python train.py --hidden_act="swiglu" --lr_mult_up=0.909 --final_lr_fraction=0.05
Each number is 500 + 40 x the weight over its row's rms, rounded and kept within 0 to 999. Layers, rows and columns count from 0. Numbers have three digits each. The size before them is the row's rms in percent of the matrix's.

# layer 4 MLP up, 1472x640, rms 0.0476, rows 708-765, columns 480-559
103:502510551581487538457512467537541538460533539519536490513541561403454465469528523502453508534425504539474535447470522491500486500588564479487462540523487581500457487494522464488524438569503531508560519441508442527390535500495452485558404476
100:478476499448555446480495473460489514547543474412493566501528528516553499508404481489473508509510484522501482446505434566478549547465517464528513455461441435462462485560486476541518479499525535490499441495514540494525534532502481536461568513
098:439538519587587395501472559476481444534457504465492504476545480486445568482534515504498508532501575502505499492476495461491520492594552503445542530549566512543488538575497513479554415511488534497525451505536498508460508534517567515440495481
095:491456515502536570572462537525527485567505530548516604460484504578530505479474492488491515473470463511500515513508494533510526543557500521540495558415453364434528473492520481496468507472490441463481541506463541559517483534481518501489509479
103:475429512447490484445477437408543485480477464487554553532503435567494518519457558444533448504561480481483436504519514511492452553489583588555425464493531459477506489527439509545481512500460495555459490449549537540555526525532561530497513471
109:482495512546520474458491587445526532528520486495522547504464550523473560492571536405448524450507559481476549522489498517494542486501516512523496465543466520475449514432493462490475527492449469575450525499552491473493470503452531464526469480
096:590495429499498491525447496469463493531510497510506469484456531500515518488531545501564489436473497503499503432512512509535535502464522512566451480459503422443486535495538454500482504473472468441567541474535512411478512453407409548509451524
089:470568581487447491495448370541512538556540516482492537545504495498525409534539478507547430528552533521513523556479471550483532504538495489469561550425477537513512554530451479521510546578596562558481486489491481488445504491438499576562507536
104:532473476514549487466411487519454465457518470510489465545532513427600419564562441541456509496557541473464533471512477488506523557524502557486512484550488516479480523487593505514505443514556470551606468521443479466508507512513471478563552508
102:462467522565461477477506503452501496482467611505490455498507505483504514464513406509522497511511433514533500458453549521483572514543554480514500494518540443492543499554514472463479436465549547501473458464507523462508548442543582525467530453
101:517491448492473494539477498589504600492467453425555458538512563534569488493545494541430498534521505436421531459500458507508506517465490496504529518504469550585436452494436547543489549545497509486576556425511516480523490500484471508495464425
102:490495433427527504556494491463515433449509479462551532562442431493398609517514538489450561521512549464445530443507481438489520551410517466491508437491471472490501469545514513459475510453500505468621531441534507544509443439429499502476491464
095:523520470515540533521548553507463462500528460492486460452456472460515504518532548510424500520588508537485468504547565522523482505518476491474545551530578458509416511459489538508419496514475493541487523464431461562580515526594590508519488485
102:542484471442491522504554487562508502493508566504507564406496448518453551529452504537485525470539497451402489495484584513507492495538516511513413450513550481449425572482480481574573523477518527521504486553474510426469511504497501522500547527
101:463519485497448481510536509515449489435508522446487516473502486484513543524466512499408528451481526483504480482494507540446467511506522591526422513431457515455523514502432508460479524472531540408519527501447542530488508499489528405523520450
100:430463448563491577494430553386475469544409441512515521493502481476521619540508478531450562483490506491487477548456548446489548519487516541511456461524515468467468516601488400477421542461575530530557461537428456563528480559461519492475454511
102:515484501426520519577453496568525561451468553479456512447488510530493508457521472480492551481539488493413430471469539435506478481452552445499465533516522472552465455419451551504499479447490486511492519589562512475488520535569564516514490440
096:505544461471509465513523519497498507497526554502465428432557517508460532522458487538487500459489460560491537482419440507518493519499417502506543490515512480499587410503509534510564549537485531521511456528518527508570457459457485479555530474
096:489498592480485479483466472465436512478492438496538471513543524434524506564454524544504437448474482528472509552510515501508543551555481429473488492557571461448437546505469543511572463561480474519516481567466497557521502545480555498522525418
100:499475473459459512500508459521478473482491497486457424512400577508439503488538527516510510423508489492522541464558503589403449473503537449426513549544488488524502497504515534539435542524437483526479485535515526520544521367447407383462525477
100:444483511488539592551514553519489530497502522457486498558505512448556523492493535440488431470472553488473549474497528494449460464522518479532507492509531482513484437504596509548526508572498511492394509594544536532544561519512505514498495527
096:471488511578455539505483548480509477522496461527506506501567499535471491460478458454569554579506502556511515494469571458495549538425463412500460508436490532596480451564524442550513469458519480558454482462481535508490498531493602542503534442
104:527485470512502509496562551511536484412493515498450463565433582455469499556516421479454458445459491489549496472470507497472550487508513388446467486555560463476500500475469449570497521520511522481484534519504470536546451514424482531504528508
100:472465512510552482476512468497511461522501503517506539434515464573464472525515553477477436471498574475499499444476533540473521510449483590434501515505492463485486489499491519505504454534517479543485472529462547515536509500429485485487461448
102:419458510451522519461465481548522508465468490483500466523445491589497530487513505556553486470534499564594517500500495438512491490553517523499570487417530470437493515559494490482424468372510528470516491504558441502444522476542422491491457510
099:442544464465524469604465479449565459526493511430468470547517544556485553503556533523493535555543478416495482499492520472495466511490526524476452545527460548478459425527425582458481521464478464546443497587495490533512483539501483546451509546
096:519462433531523478495582443495531468496485492435503519463510545507473455537496501516490483470540526553500482448466495457489474470527524486412625518528487498573380472486469484474465521559497492524444470431501523455498450628455478522489477505
108:538578521472459561478532462438520534574464523420522479472522491460493501544517503424508466518500475578447497563547496531504450427486435479448435519492538468534446437481499482473492467537489518478494427497494497545513495474452547476440458502
100:582507449515467562460525531521465427542480508515448499538490510537512489510528461591448530528528526498500524502539462445589468471460515433470508481524527477483519481516526451546450559498411482481527495477515472488417554517528482524489508466
097:526498463492576516445461460490543457565523424547515484510526500504487514524555521540562438415522490421489539529522552422442531506493536535480485591553491527527495479491477481500428529518495503513511506460497464516485540461526513509484481487
102:489466466540455499507520486515457470490422521513503480536536554456542474475524528519470499452539531460416549550534529555519416525465494430477484501439483411477519522521435463477459452430517544494472493514519469494527521468476436528417529498
095:485506457497527454509554452512494449557433487516545482448493583512542472555469459454494489534536400419588454543464442510570484566572507504481458481523571562527517468484491534515474430575452514515482530556473510486502539479514499421538501465
101:523384451476557471489462505477487492506428501432501541504427558516410467466504442465490535532492548581496439477457498516499455502474556527482446540557486554429504483506459476457479438518502534510539471531498453458512514481499442517496508386
099:552501471510518415503575476493547439465554470485516451499528484435491494464569497526443515433476420502550504488556537492461487511505513481522429472505410477539490458462541469477531503439461494432501490516556492502530524535561531482484541533
109:503443492525453512438529465501466524483489554495438442524537471523470489515600465458472529504470600575534465518450502446485552492530427500477507531541505507578437570568558532479498511475431409420526454413479485492523501493560524464432525461
091:449510500501412440500567558468493440436466516463553546479479494528557496433540474511452502503491518486559509458508570598449510443443482523556515512485456473528482463460549543441530487495507534577536526477461458529459495488564511439463454561
103:490484509520571549512430555521456490509516501473468478443655543544444524426483494474504452490515506525519512484558539531489454495526570427483578441492502617529478496533547521561431507486471525542547546500500526479460504516505475512472449528
097:446509532589478553493500453483498465532491442491543570451464554498515533555462481431459500443489532452491522471550494491460495486498494546438472527610562506515470455508487491462554529547494455493542478474559545521497523524513531516460497556
099:564488485492532467511540446447498453585526545456509540463512441527441464547540457528505476520516498575510492509556472500577494564521559513515499572516523528477521505555525560505475543521486474518483565458521531425475498463487488558412462533
098:514481567527495619472393456471515465568500484502525501526523488406572496564489511403559428459516485535487498533473542528529528415487533563414480468545493494539470488543392467457491486507538481481523483548562461558578502455464468447552444441
098:554526522469497496526448478461497528494528498468535494425520566492537485458530493497495493449467548489468501488538492555559527504500435421527435421462510510490579513494457439523492619570456534462513550569569519463490529503477466437456481495
101:521488442518516481482510478468452445477461524488521518449466502507464425544526543467477510596493425491566510497520523496464539534454544526461457499476452508523519503577479500442480566458486505577471489499427454479503483492482443506557513444
106:488529464447514510478501491454505495491468509562583502554596565572475509540546560454476487453474507495516498527513517512591450513544545512421536503466521493495453526454498559500488524514496513518452518496494483567576507513434469456501503461
086:437464489532508515560523506489503577520493525519512462542501542481538504509509541529474514449513502501488490455487523541477426466469543564499412605458528549519479480357453545457484474523541542422460464537585493554506489509562501535418486476
099:483454510531468488483438454518453614558520540544534498469511476484461518501457389459559480518500561480498547511502448502506470503473450469525487487481496528523494527519516521454532526493525527510511462398554570474481449531521493504519511547
113:543512438482505441473490516476517423450497621476480492479485547512462512473517544483481571464494484545428473507474490510524548564485502467519480467505476466550546441517518505547459473460465492449467432507496460497553460449504509488504513496
102:478497438496461476478558500501483467506534491509492502457522469497496474579468451522539537451518513461514495521446538517543503459471477510552518495472429387560480483528528460512425548475563533451470465515505512504472484476544552446550533513
097:374538548489540538490574606483472480531411508460543445524443526459372472520499462503416476516533450557499497567553521503464509516503496528453428476412520466530509480476499454481437458446471508445504450479566499469465554476459519474462495556
104:480417475521479523459540522496556464517541536512501508464515508523517562597475512472447464555551500550454479435538611540474457552443516546487490442521428527492482554565517489499485553461517425500480443481511543479584459458451479498427477535
098:494447453442502528518500477498439504477515454478458463429482484533491555408545461465555506541483490424435486455546459436570495451526502499558520511521524440462477473539508543528495582544491459465500579459517478518532516490445584497477503440
101:595552540528410542424526599481538496535449507596519594512471512506521524474529516504463503506512553484541506497613415491565521493518521472459529472578466517549603451527531573515454538525506544513506487502485406499456541488560505494454495565
100:512551472500550500483470436481505497511561489550565540496585513461464521486461538463504532543508518459464565470507508444503480432461472561507523479551457496463554465501465457506442469528515514501531533494490520487564413432401638529486466568
101:464535504461496455548442551586510496502529485522528454497482480509467563448497511517520532574491589525412479516507516498432450489534467530418514510476429530505483497489498528524564500505479477442482539503474483508569449468514455451533517535
099:545506548371465469582484446399436510528491480490581417515491483505452497451487453488462491530556450446543466522430518528518504486473500530546506488538447507485520453521485483524498530505536528550502470532526463481496469482538556506428519413
101:503469527472470499455583475499438483408518514603549534532513572497513435502537475456542479497558497487503469531554477500522592515546507484469500495463530495449505415509433438465466578506574535454468472516538504499482476515549482452490478511
103:486566479435531526515528513500519483515458493490595490505477498462501452447512478538440500588473493520509503481454538569520472447455486549458519460487553566492456436440502472468522500438438460558508503429466505466582423569539521446411531540
106:464509509491479534526495513554559514492428506480520503445549468445544477551461422505478531513431505516508511455558481491526469453502503504460472501425507558522503608429483474524508492445534488492516466464573559461462509429434507503484527466
095:505484513468404384540452529487547558484419553548450492483505508505528532472485511480503614482495497452467480509474467438505472475534503502519483508522551475411539452586504556513572514556493480487469450509449533496571511591534531558547585485
# layer 4 MLP down (transposed), 1472x640, rms 0.0486, rows 708-765, columns 480-559
106:522497502489463473445451454446483551485528499513512471544472504498438543547452511474588428450502462470454509474487460381484555461533548498523524490472558525424524516485461473490570508513520560520457531505496486516507597475453519481524455451
094:492529549489432559518447467524478532521451459411576462441455531542493523469464463499524463444413524433493557464491501514553452522507524466480457480503480464490527501540565488495538475471504483500525475408438495472470485502499468474548607497
096:504593417455506515420525442538493494506496481512463487469571498487538507480508514523500518474459535533551480478503508556574511517550501532453480509598453570456484455528484431559547447527500566489468521555428527527559463539449462457477506552
096:572477498464592510560423411484507468485544483528431577434554577482473517486538501468554482451538499569540533522475541460451444533506500485543456443433512509493510522529543525505495449486465457504491523512575462510530516533499426550549471460
105:456485517507495471494504485529550552483445338522565557436474504512499515435459566545554569527520483562522537533474540497526500504501564504512475439520548447550518566486530466512466548494555533508478564438447614550542453507528493556555515518
104:495496510532454493530484532459560559593534554440485564513461449521496523448531517503462496547510509501479553424499565459498474572510482451587437449426525518613512495487529532458527505455512456480507516445566482456485556545463506526477527528
100:435500505555517487480532450523536442483432487450454537549520485478529458484464553498454490499509485495498539615526481464466511459493538509465479508556494568517487480498484531462511513442473532435480483540535503492515510485531472510492556552
091:483519502481546469487547514521501445521506463509508523427511490480457563470481486520530475467488503543469460479492563467488483522512495507463542445578495547544484513482499533511435519510518512472472443439514417526435440523441603535527452516
105:485539541473493582473533504472551467494457434483533515453485533548499546556520555590540506502412483513482462503481446542463532545517452528512473541511490436584541538450411540504469488462591472477550513439573423500488457510542506579455469498
102:499478543567525522478517465513487426521505508482512519463443481547539517451445605455510575556511507542474470536485551493544480545549509526548494436546526458452471518555494539463610497474533425551529479546474575512486502473489468506501492472
103:534415452545522443495461455493548527500491494469475462433508549524489473505509515452494505464497445490488505451602521546538533542406468518461479503514470506465513472551487490486495427459512554496536544527552481498512513517491491488536455453
104:527503449418469447479477457474528439481470441503473510492437446545520540497513478549431553436498489427502461490522457541504556509427481514491490461465510477429529471509507552577477447522464501477496529496511546420508483452520507545487522478
096:393516451434509521413555539458528507524488482451438463505513455488548514455481495543528533535540480540491578516563502535472526515528535482553502524547455494501492508566464518512497452469464506443534533472465463488590547464513506535554574555
101:513502481498504510472503486445440491520524510473539476502481512552567484495509531470601541465515526451517551575491492482466452448428486550565513516508482526510498456555525447514503555508521445495526519473423433500518564522539465501546500538
103:440565535436607518503507564445480535455476527553458455426496540442484495484560542514497422551501453554471492463494507485465486487517485442471479516460465471509546525498573491491540538393498562482453590445415562480477563517470578483516493487
095:502467513556496516465470502472530490564492535496503513473597542482449524513472484549522510520520498518492468599538513464444520463540476484507531479510568493513393567512472518515462458459506474426529540464490539537499527528464494510455466500
095:496492580529488408482467576515469493527520454482588451549563556521472550495555473488452475504474472447558557502504555522473533476460526484488530557478510547470442512502440505442520588515481505568476507541496457510522530531472443479458469536
100:421448502567464512589524581541523558465507511538498556503521439541416491429429520479491473474462501532543559406504526513466551480524535485492522516472505493454497515464464515561459455463529484567451598539524450478483543477502529497500467516
089:448485512488519427539515500502543497477500467490532485530522517465476442440476519526454498480504435492539452530492537508466590496509511520516518477453532507496489546513545508449499466475577586579507512551502571416439473532533548493559494477
104:552514433433485494511499409471399471508475469612497636470502456504522520489477496527502497476538505538506405540522491496465532472450510582510453496438444560579468480528532525510537467538492486452567476432517466597535533497566600526521496519
099:535550480467483462531443476506506552460492582472541511518495465490557491475493506476476379535526451496535485538553525530489510522436516515494503485413462499496504457540456499512496524420449493468574486488522517525536525459488455496524493506
097:482498553455497511492531471520511549615517518456484436558535504468519472455455551527496475471505500546537558535564499458424498476454409509515555503547496512473471473546559505504525514489536466380501492475487502435550508539509458525492537438
107:512439510485486503517535510499512536438458421463484512482545527515515531552537528507480561477442519482490561467500512470525532471457466476428509461509513414407505456516487538484547507540543468503443446496508546456485488492563520516446469540
101:525526495448481485508516558482518502509448529502520583449564524464479503464545481528529495478527504488523482522456503514510455521527473424523494470544520488460400557527460480525507465474450500528468519403483465423465523478463495492578615532
100:549469526495457491465484454451451503476439487432568513434488486491499560463501459447468495434539496407526561556509447459506496552493533489499499535558436469467478427528468570503437506510557489418544509611490473479547508482506510500463554458
100:411552580499490552481456512429488595536479472546525534561470524471483531452471489533475518486469485560470465472482537538541470481529432476512451513491499406551495522503568469562591471552431462477476634401517493558538527440603511469532483542
100:523498490490515514440555483445566536439450482446472570470478415525463499552556478492524496527482505478483452480572558475506505493497553506525430522520518507530539489487458471499413464484503443532503422547493446474535533492517531475507512496
107:488449541588456520474496577505547515499554576450530516512437501528517470553451528424451484449511530532426440513569453570594511424470494458483544524551480466462489444541541539554434527496548466455454469521489380501483525475440432525476401453
101:496486464599487536569516438514494461594573447442583501479511522521519456502551483493463454487535520498484463489555471499474571466495525411490544468472483573464526480483497521483501490636418405545460543489456562515516479550541503495562503480
098:539547442559448469500549527480548522478495568502454459438510432503497462501501546549550526476508350533443518538558544544465496527455540485545484557529523540506463499442454553515524461469476525487443528523519460521516561550502505516459520473
103:538500474550492502520550530493489494465471497520497512543480538481504462502576555543452576591520458495523428531548525551552519456480502557516555529475508428504468498517485522494496495459513452493453500565573442507473471568490481505476504472
098:525477487508505586500539499538536563480506522532526457510493425522456530522465516543476475504527525476514473540516534531535520465468457531524496385549411512527498512455467521515546454534499512568465440489472469466518477537483517493458506490
098:486437471542471450446410599490492549539517479524542485439507490429431561506502470461458499499488493548507512567499478530507536490401518464476470465496520478480534475487516499518510544546521468559487416571480488384449477531525540568533428493
098:517524471515467490560483525459456495498463533543526526531497510491435487494541455521497516516522486528473489444530457435566518498524394479572527566503510469490488558527511538514453512602541520508560504487465555499537513484404481433486479481
107:508575399471442509502440552483522457538520510486580502474469447533507511471491526504466536488614491523513492498522456552527481479518481488521489497484526490495516448518488497466455510516544518472527484439590478421501447524505547576513541488
093:509587476495398465472508500477554534462442511497512511470468444541527525513464500536541433555493465502527524516535496498429497440524509518482568522520544521491470498464535480505451481569468488566504517440514501554497496482519508462517543545
098:468505512498495513479494481481507445482548534499472467469485466518461508532447488471463524436481486495452487534495533561499455621454477489460497522522522476519533485496510529467529482404527495510580527588507566440468423443526480541476475443
099:562558492445619532475573487538485595512490505517439460444566513547506446487538504526566519505482459505546482459509514501459525539512509513510462485474499492574469531489489586446520496437506483530499492521502499514573512490497444482479547491
099:556435448481503455480485584560509514522511483467481540507526532564498559504496545563534451447477534404505453489459490540498449476491549493498550481463505508493540508507517528587460502472539481461494473490502509485460499565509578486503486565
102:517466483526487481527569583506485488539527418500511490516489501438568511477452453563584488573478497445418477359510415513440505514445510437503494527534460538465566435474528534531494436513478506548480429460452436506521510563542592532460448549
097:518558529494461535474475535491473535565528515514502472466490522485568427458505464546497470477480502547509473526472529537543583494536498462557518529505500511521469441568590462466545502451451433511492440474566565518537471474500513537509552432
101:513479531471494493507472484539493450433533510533542540501548547446461476501522526444459524561418451450551511484503504511502548537530573497458534520531519568481532479460571464537477461424530500596544494476492504522492539435478496502526529542
105:528517517531572513522475521524493518507454470493524461498548485486442535504438524519489472482485448442480445458410464493543541474454478469472491446480520497541536501513503520464504617538496565589480490536448503492507530502486495554540453544
075:502524481606510534504455497411507465459482506526528551435495539495489430491530490495547429560538490428505504564538482503462504506493563514522455529475495484481549449493532461481551442426477472520485473510549504451511453445583510433586496607
098:495534553499490506550484527534571506558509495442460533512511507475529461517508512492487484458477571525580494523493507519521506434527544490493473478556469499447503494558472431517529439475456499509489436531422473563457465559471490435538477409
103:504573442564525433480463459505456487480527486531465575513474536545476521501483591470416503396470566582425503531484467502470459556558420488490496479480603581489482429506575512485496437452499445558535478522527445543470520476434431431504507532
102:561554534436486503447534453530481458509523512480454433526510499489601483502466632538536596491542482495500354603578503598509470500525471481542520565449497500502468463550427550549526523578519491391507452503484471561494539516463501560546498492
099:460453421498537401520512506553495523537543462515510404413498592467506485543476536497534474523514482478465484524520541510534444522474472493499485407579480535589482425521509530462479540520473511500517461491458554455555464485550492582528550436
106:468494491464475558443457493463493452479491520557486502506536468477454502498529499460499444473468519470514498474517471448558516493516521513538453512503516489494520573614433493521481536465560455541495496521524543505488559465536559475581470512
102:523505469497485519537559526444465500570530489595439512442503418594528453510589538506469512475483508524438484529568500495437504475494496518475507515515374568482479520523513430463542485551499457506484521468513475514488552428492497432494484558
098:563580531472561491550541551562502519502550474458519471483491523497642540543552471480491492523478553504513464508512548490427554505535487504437485459504548527478441436464453516550462499482540517562479485501537503518483598534514526467529452511
100:453497489442439493490506550488540504515478540509439494507533521459482516521489483578549573526562472525508484510546544506463469466497535462502562476484459509521453445471542443486506424493549530504460502426454490485520478560538509532518516463
101:467489454552535485437522540495491498537494531422444495531492501575472488483391523546456519402520540566526466470475512489531489507508492486485563441451485524556490538593489459508553538483417442539430558512517495519547516496539468462506515489
097:540469492570515523414549524565566490507474523490551554458486481441502550523477506520452494426486513501496458533527492516540501491493459522528453481466416527486512446469484498451519435482435512542521463483474462479429507514419455491476492501
102:509526518465467530541423530508394487573505460552453478531544446543549457525534532526501492510528498449525536565467458479529582523481507441547538569474460601496454505488527508464494541443555493495548473518513509491467386540493442571500588504
102:480470531526488555464510490508535427526442529521454492472481432473515513492493392466524484435388482437482433490495406555533482487513456508503578505417475548536461535537460521541437538553515529490613517484454496397478441547493555460454515494
103:486516443474517463497472528511546502475462558442506538547448447543527534531533452478499538560526512472491438456511488440568549553500511498544518496479504524534554532530495487513432522465513572538515455460565460515483482534521527497524522554
099:439537506512417534550489551510495476457539495489539466455410487480473510481543553464483519448547513527520477465505490490481550460518517508547454497512534468503526450553494542455583533523423532448497529450525446458503514472462512521553560500
# layer 4 MLP gate, 1472x640, rms 0.0486, rows 709-765, columns 480-559
100:531466553494534484426594531427497455485511502508457555447433455510555483506435450508441456469523469489428456495538472531521536576458470489628455464526487517453532462513500465522596504506473441430501490529457498485510505462493550493523468508
099:433517477502498452509518491546471542510489445469520560502510495415557527531562442577512472522469463492523516531540484496434516500459472469470436462546489445486501413457510483434534472366519457509477513484448455501535517579507490533493523589
090:496477486469529545462463550560443546531588515467459543521566528479434460450441490505455512535532488462452531543524513507440515561511601456501482436458523501558527587517464491502565510527540449461447580493497539481504558542505469479450555485
105:475506519507509501492481509470422479479443491477522423512517428441530458571533551515466357469479490481478418511592564536511526518476505530521501550471541530394497461496512491547456453469545456498514572452493517458419517472437430509436420540
111:480495483482421432548555479454455431461544509486479502485560443487509443532530416452502455498545560512448487488522499505485542544431566543522494538618477470493464537488520486467524474508493479495456557544474475544536502579477501404472511525
104:545555533563556538518445486483426462544544557522524461542483489462533574580499546544470525522547496503459528503488602471481527517544523439457414464500551449515587503497484493454379490439520584515587496474484523452466500513454465464425505458
089:487568466449541510510525530513465469524534549477443483483506522523498413534534502499427521558542495463458549469472494491494558497517491523456512451482479451446461531460540457485466454500450546484456524505585468461540593517494544432461525432
108:563503465512510447510468488498485495509501545468554503443540435546523525498469501541489492534514502519519482482563465518563551470558543536527511503516426516509482516495568531581483525492571467457499443569481530437504556505509532488489507504
103:478517551576506440521577532460452498450461546496472539482487569481528514548501545507499480448522486493596466526522449515421493557646486400506484536518513517433459458491512438459661503486540457557467488472505502572520464435445497483496491552
099:475523465535562500465497553533514409462583492549478502505535492509475497502462566576493464507527489545504472506523542522499560476591419522489475424522459501529512457488487447458463486519506507485482569510522443497534534516465519464494500528
100:568559476529525487538535425549534512437493553554565547509466553547458577540441549465476509405458552445540533516499547523533474484524467488543449461502442472498538464473465448471482558472529479529559527453537483496533544478588525469454507556
104:487556479497548540419466499506498570439569466505450491516573494476483427529413598527520452517510513518456464538515580482547503442466500458523554511521580491503544440536531494453478513509465485563518538507523485488493506523478502534458491570
108:531561549495474491505482439514480554515519459555553528414464592546523567458561496467511453450450528532472483566558521599563460420562530482422460499430527545475505438518487495503519550535518472420469499492440449503533456483496503496525510509
102:482511492473570538481553536496532439492430512553483498503531571438505460527446451540530499577494575481484512523528489455487488504451512523522526470531498528560493512453564458533503481519522527511511548546519443499461559500500593494439482502
102:478467529517507504488466498557524518559495456537417474469485475530565462513561487502445468486510517506518488494465485491540475517466451567500539418509496497428472468464474574472501525567460465564551485527442453522487429459486475500532542513
094:547551453522504511542526440513510543441517483582528493529517472511462466556461534501508488531529471464512492486506517583493507500445521490487486505393467411550510504429463539445494467506461520452557524490514519525483418521487526434478449559
096:432399468491497555589526438552513447508494550493453477591488454479480563591468505500530500570452487485521479524521435533614472537494512512504464458454505449477529516516496500458483480465567531539537472449554467558521513453478570469534519467
088:467584503445522577580530526478519432520483512510514503568483442492476569547478503491487480555498439514553483481510571458529512552467452511530495557598486481484532447584485556468530466537450476477543499487408485460520492466493502536580532453
104:530453521470576506502450491569519421515545499578469548492536531463508531494551487489548532477528483459489413458457461501502582534509511540518435468519488511470513536555464547530540512510501555516533502422497475530563554444477458533486506465
109:501483516565447497511513486480441478461491499522531499440458461503513538480523478497490565487503507431489537482508480544499533521598481572497436385420522463464572486450540463438485511464473513470502541478574489419434497520531496543476516430
096:522525509476529452633552470568515459386503455547372540514557466497460496475495529486519470539477536491472495454506413554466510540551555582463482457511459497466500504402466520457573531452494492470525491487505495474461483435516490514447483486
107:478507493502551469502526499438529547479517522445441530579524429438447553548510487554505532515561529482493463508524486530561557526529580533516501512568455486457561509420467476479495491481544481523625432457446447515473486563535545491578466489
101:449519513495416452502561467552479510520535463483505595515548419553553517485511502493475471563426504478483596517563493510495522569486476494522519473472507534479513424500470474498544490560497568491460580451390426491494524488539471443539440495
098:495510432525537506502502515449462467414524501540431532410440546501565476502536525517529475445522418600543490457539544516474516453495465569524517429444571442487477447521531449514416520479485450411561550397575500467528525461468508482501501535
101:534558509494512529571542561481443466445494530555413547547532530535567581501547425489524503467469495446525511551541470534523438519465467483545556541512561482483514444551519504497478473465527529411537559466509495499489482550461484508468527530
102:479592526472492477471478497502454476510536538500517507495483493551488533445442501466510525520466498496504507446472510519557426467463510465505494495549465614519528501479468523523569499460529437481539531438599469475439495509496513525531484466
104:501487479463575441453553462492543460413527458528490593518513563461513454489485528505440541537468477437536508452489502525462502554510626446519475508537488558488585532501501526522470485418528421490519610440555513492467539475513570481498520501
096:543601504531511474458504488463476394509528512520476547468466457375517510557508479487502500507480412485493491489523508599440496543530474496457520512473528389427522440560529452505479532419550505434567505448481484482485500474476515493546472563
098:517526497585504481498505504477507533538436525514434472540507512547466454481500470468478515465484508480508533486542519535527522516553535511497471492569485571568481563489523497525530500491582512547525558526510521471483478480555511453473511519
106:501548523520543503458549515466563501512503457547517486453488541549387576496502503498528496494516507484523440474508559518523512536509521469472545562485531535522490543508509526456473438532558474463481547447466454455570563480415587592489496450
099:525475513541493465453478425503515485494546417458441489532506520558425536386462508551456465552543533496463534532530491529511574537457519564456479458511492475477512488561492550519487531499509574477477488446475473486537477516452476506556476450
100:489511503525516424476520512494523550435512483544526512434510568527447419468481549547526416510555521479497448575494446517482585479471513594463544487471577455507471481525482533462448478477530550496545489485515540503463424498514401530482474522
101:503566509542477451449477447507439523426547476540499476459458489556475400560519532423503485525535518461504502527495449548545496544542518456487528515458433445520474477491435488456506460488547492497427467492501584586534425488491433509577567504
107:503503520505521461493558491478542510431480473505409497510517535431565449470480593494578473574486525460513465566492515484531492504485435595547507416541543547514495440493509548556517538503472504529489492466506453546486504554482519500456541569
088:483529563461412475508476542466394530509516484459515504541533505450457475523470509442474449459536545490504447560413486512474466518544463450454471560506488527489553476444543511486508424535504454518528485442528563474462390579462507468508564561
103:571580521510517442522476407496461445456515478482532521435469547511487504482476466535429477522570428456541438545492524541516547637498520563474525496562538469493537512447528532435539485488499543474482520564520538447493503487484504466539454525
100:532465468593581551514445424466514538574511445452413476545495576471513488469609508460503481517491495572475445453512535477467469531506503531504469520491499484513544472569451590473512469528529479538523472448476508460573515572551369474509438467
104:516580501485468561551485462463511507519493477509538521511579447560464584495549501544453502458455466457487546479448497481464474501508553592511475495421546514493504506511484526605552564488564442439572437518517451432499463467525503541513445455
099:610534589508490462492485511541549480551468527482461541493476525505467537481565497501479495459481492544541511453513565486543484467542532524563546522481536519533432527501560480488524483485542515496483503462476555487512516492563499533486517425
096:523546546479482502449528487593435433479461536568415422501508499517571512457486507498510492488513465487544536463493470520462510560463585463519579430431483515531547455493515545504541541496510506526501527468488508483517529514461591502505426445
103:494516471583528459436466504458458553493514454483497488551477473490478514553445469536422484499488532518539541549425530515489463501459554438456580478488530476520478506488526561491482511487535536475443497522485547496529474474502482467510550507
108:462486554521482499447542500475538545495480515505517503478451539466512478553402465518446459517490508410548479528612522513559424530506507509531502509498462459452511484531467484508448458439492474513497503490581505491436484506530433445476499554
067:560459485462521494497436483526516521502495469441472528508518521480505542440484491400532535515513470514476565484481463521504541527523489446491521440575443537587512518520579433498507491469463483567531504504465550545528529532561483531490557497
101:461587558440476488454560490479472480556501481543502543533554516485456437526518540578494464446494507494470525502536554461511496513488564512538527552498437527446444512519544481471579410474490438434485474520447464524479474519503490437535559525
104:475475454499519530456493491504507518449440520481523597514437518481484508565518524518504507465567499573477503430500558505503485499461580558512537505465492478564569513446546532525534492483487398526500502466471553485482554484524459481568539511
102:481533524565502479559556497521430574423539523481458536509505508540555477488476527516539532534525439493491531489585464502473445535494512505594474548623520429533507598505555476521535528407528476485547466489511519431513500438518449517481531493
099:461542478487488486550465595493501457443579512527506547471494449455570550501462480533532506576568437532496486472486533486530530569541430518560524408525483600514498455533508471527559513511518494510418490544532527492527558541462460495505486539
105:533566524492530517517546463429507496515584481530551511487493530509528497501511544512503519463541456465484459545517411488456566506452460531570534493535546532552510490442491528506549462524516520460479539449458428491539489413543504531488500552
104:560513533503496405458477433470509463467518472499484506524444503550481540508561540506461494396462476419552511402486501437630415537525473509543550438499519439519613502465469522510545437523462480495602467546461434504453428496523467558508561491
101:550516462496518440499438476503479564513577547516478555474450538536514502515541535482516538493532556420497562576531465495536464480528479541488577432524437504488521417554520551460529491480532563466514543489424510553506454447406573522516441530
098:514536606504566433498464488546462486436552446522463538455527457542479456485445508504497497583577512459506478508482445506509549505485515563558531379546489609458512527501491515505488439507532493573549510489478527456594454499438538446517528543
105:458441498561476492508546462441503512499527481474480511480510531460523556482517563469462457534567508498535513543520477405566476504492490495562469535481482465533510504595470475460467500433511520486599513571508509472498485430471511486541535539
095:486506503502429434526436464470451543510517555581512489515528526437490467457456533466541552491476521517572478542521512492497472501467546488485555537496583483470525536465497554498516527531453466552534573499450447464504512475533478467515497496
098:489520510642527491526482505519554502491455494525498422519466575498440477453495488576553482484487475465493484451503514560464499520486451564539568516500472484517555494488499490483565476494471509522507485468512452554508468500509513481574452531
103:499476488575551573506557509567521496471465561528486499424505426474553518533560540522496488567485509464507524529445510500514482491455449464523512378574472478502595464449527512462479573489490444463526515489474513501515495521495557496488524506
098:508505504569531487475490456479488529506508480503463481509516524451454501490495549489525459446488432475574527490507504511584572488505512484504559406477502512481531447524520473439500511466485506485601529516473468434527446441477480558542464514
099:637578551510463423475474533521470515506535498521421488560498530531562506526455562497396490491433545424510471510508506513494521583530468541509487488545534518504500429595466471492488450507498489495535532509466508506473433499491474473489527523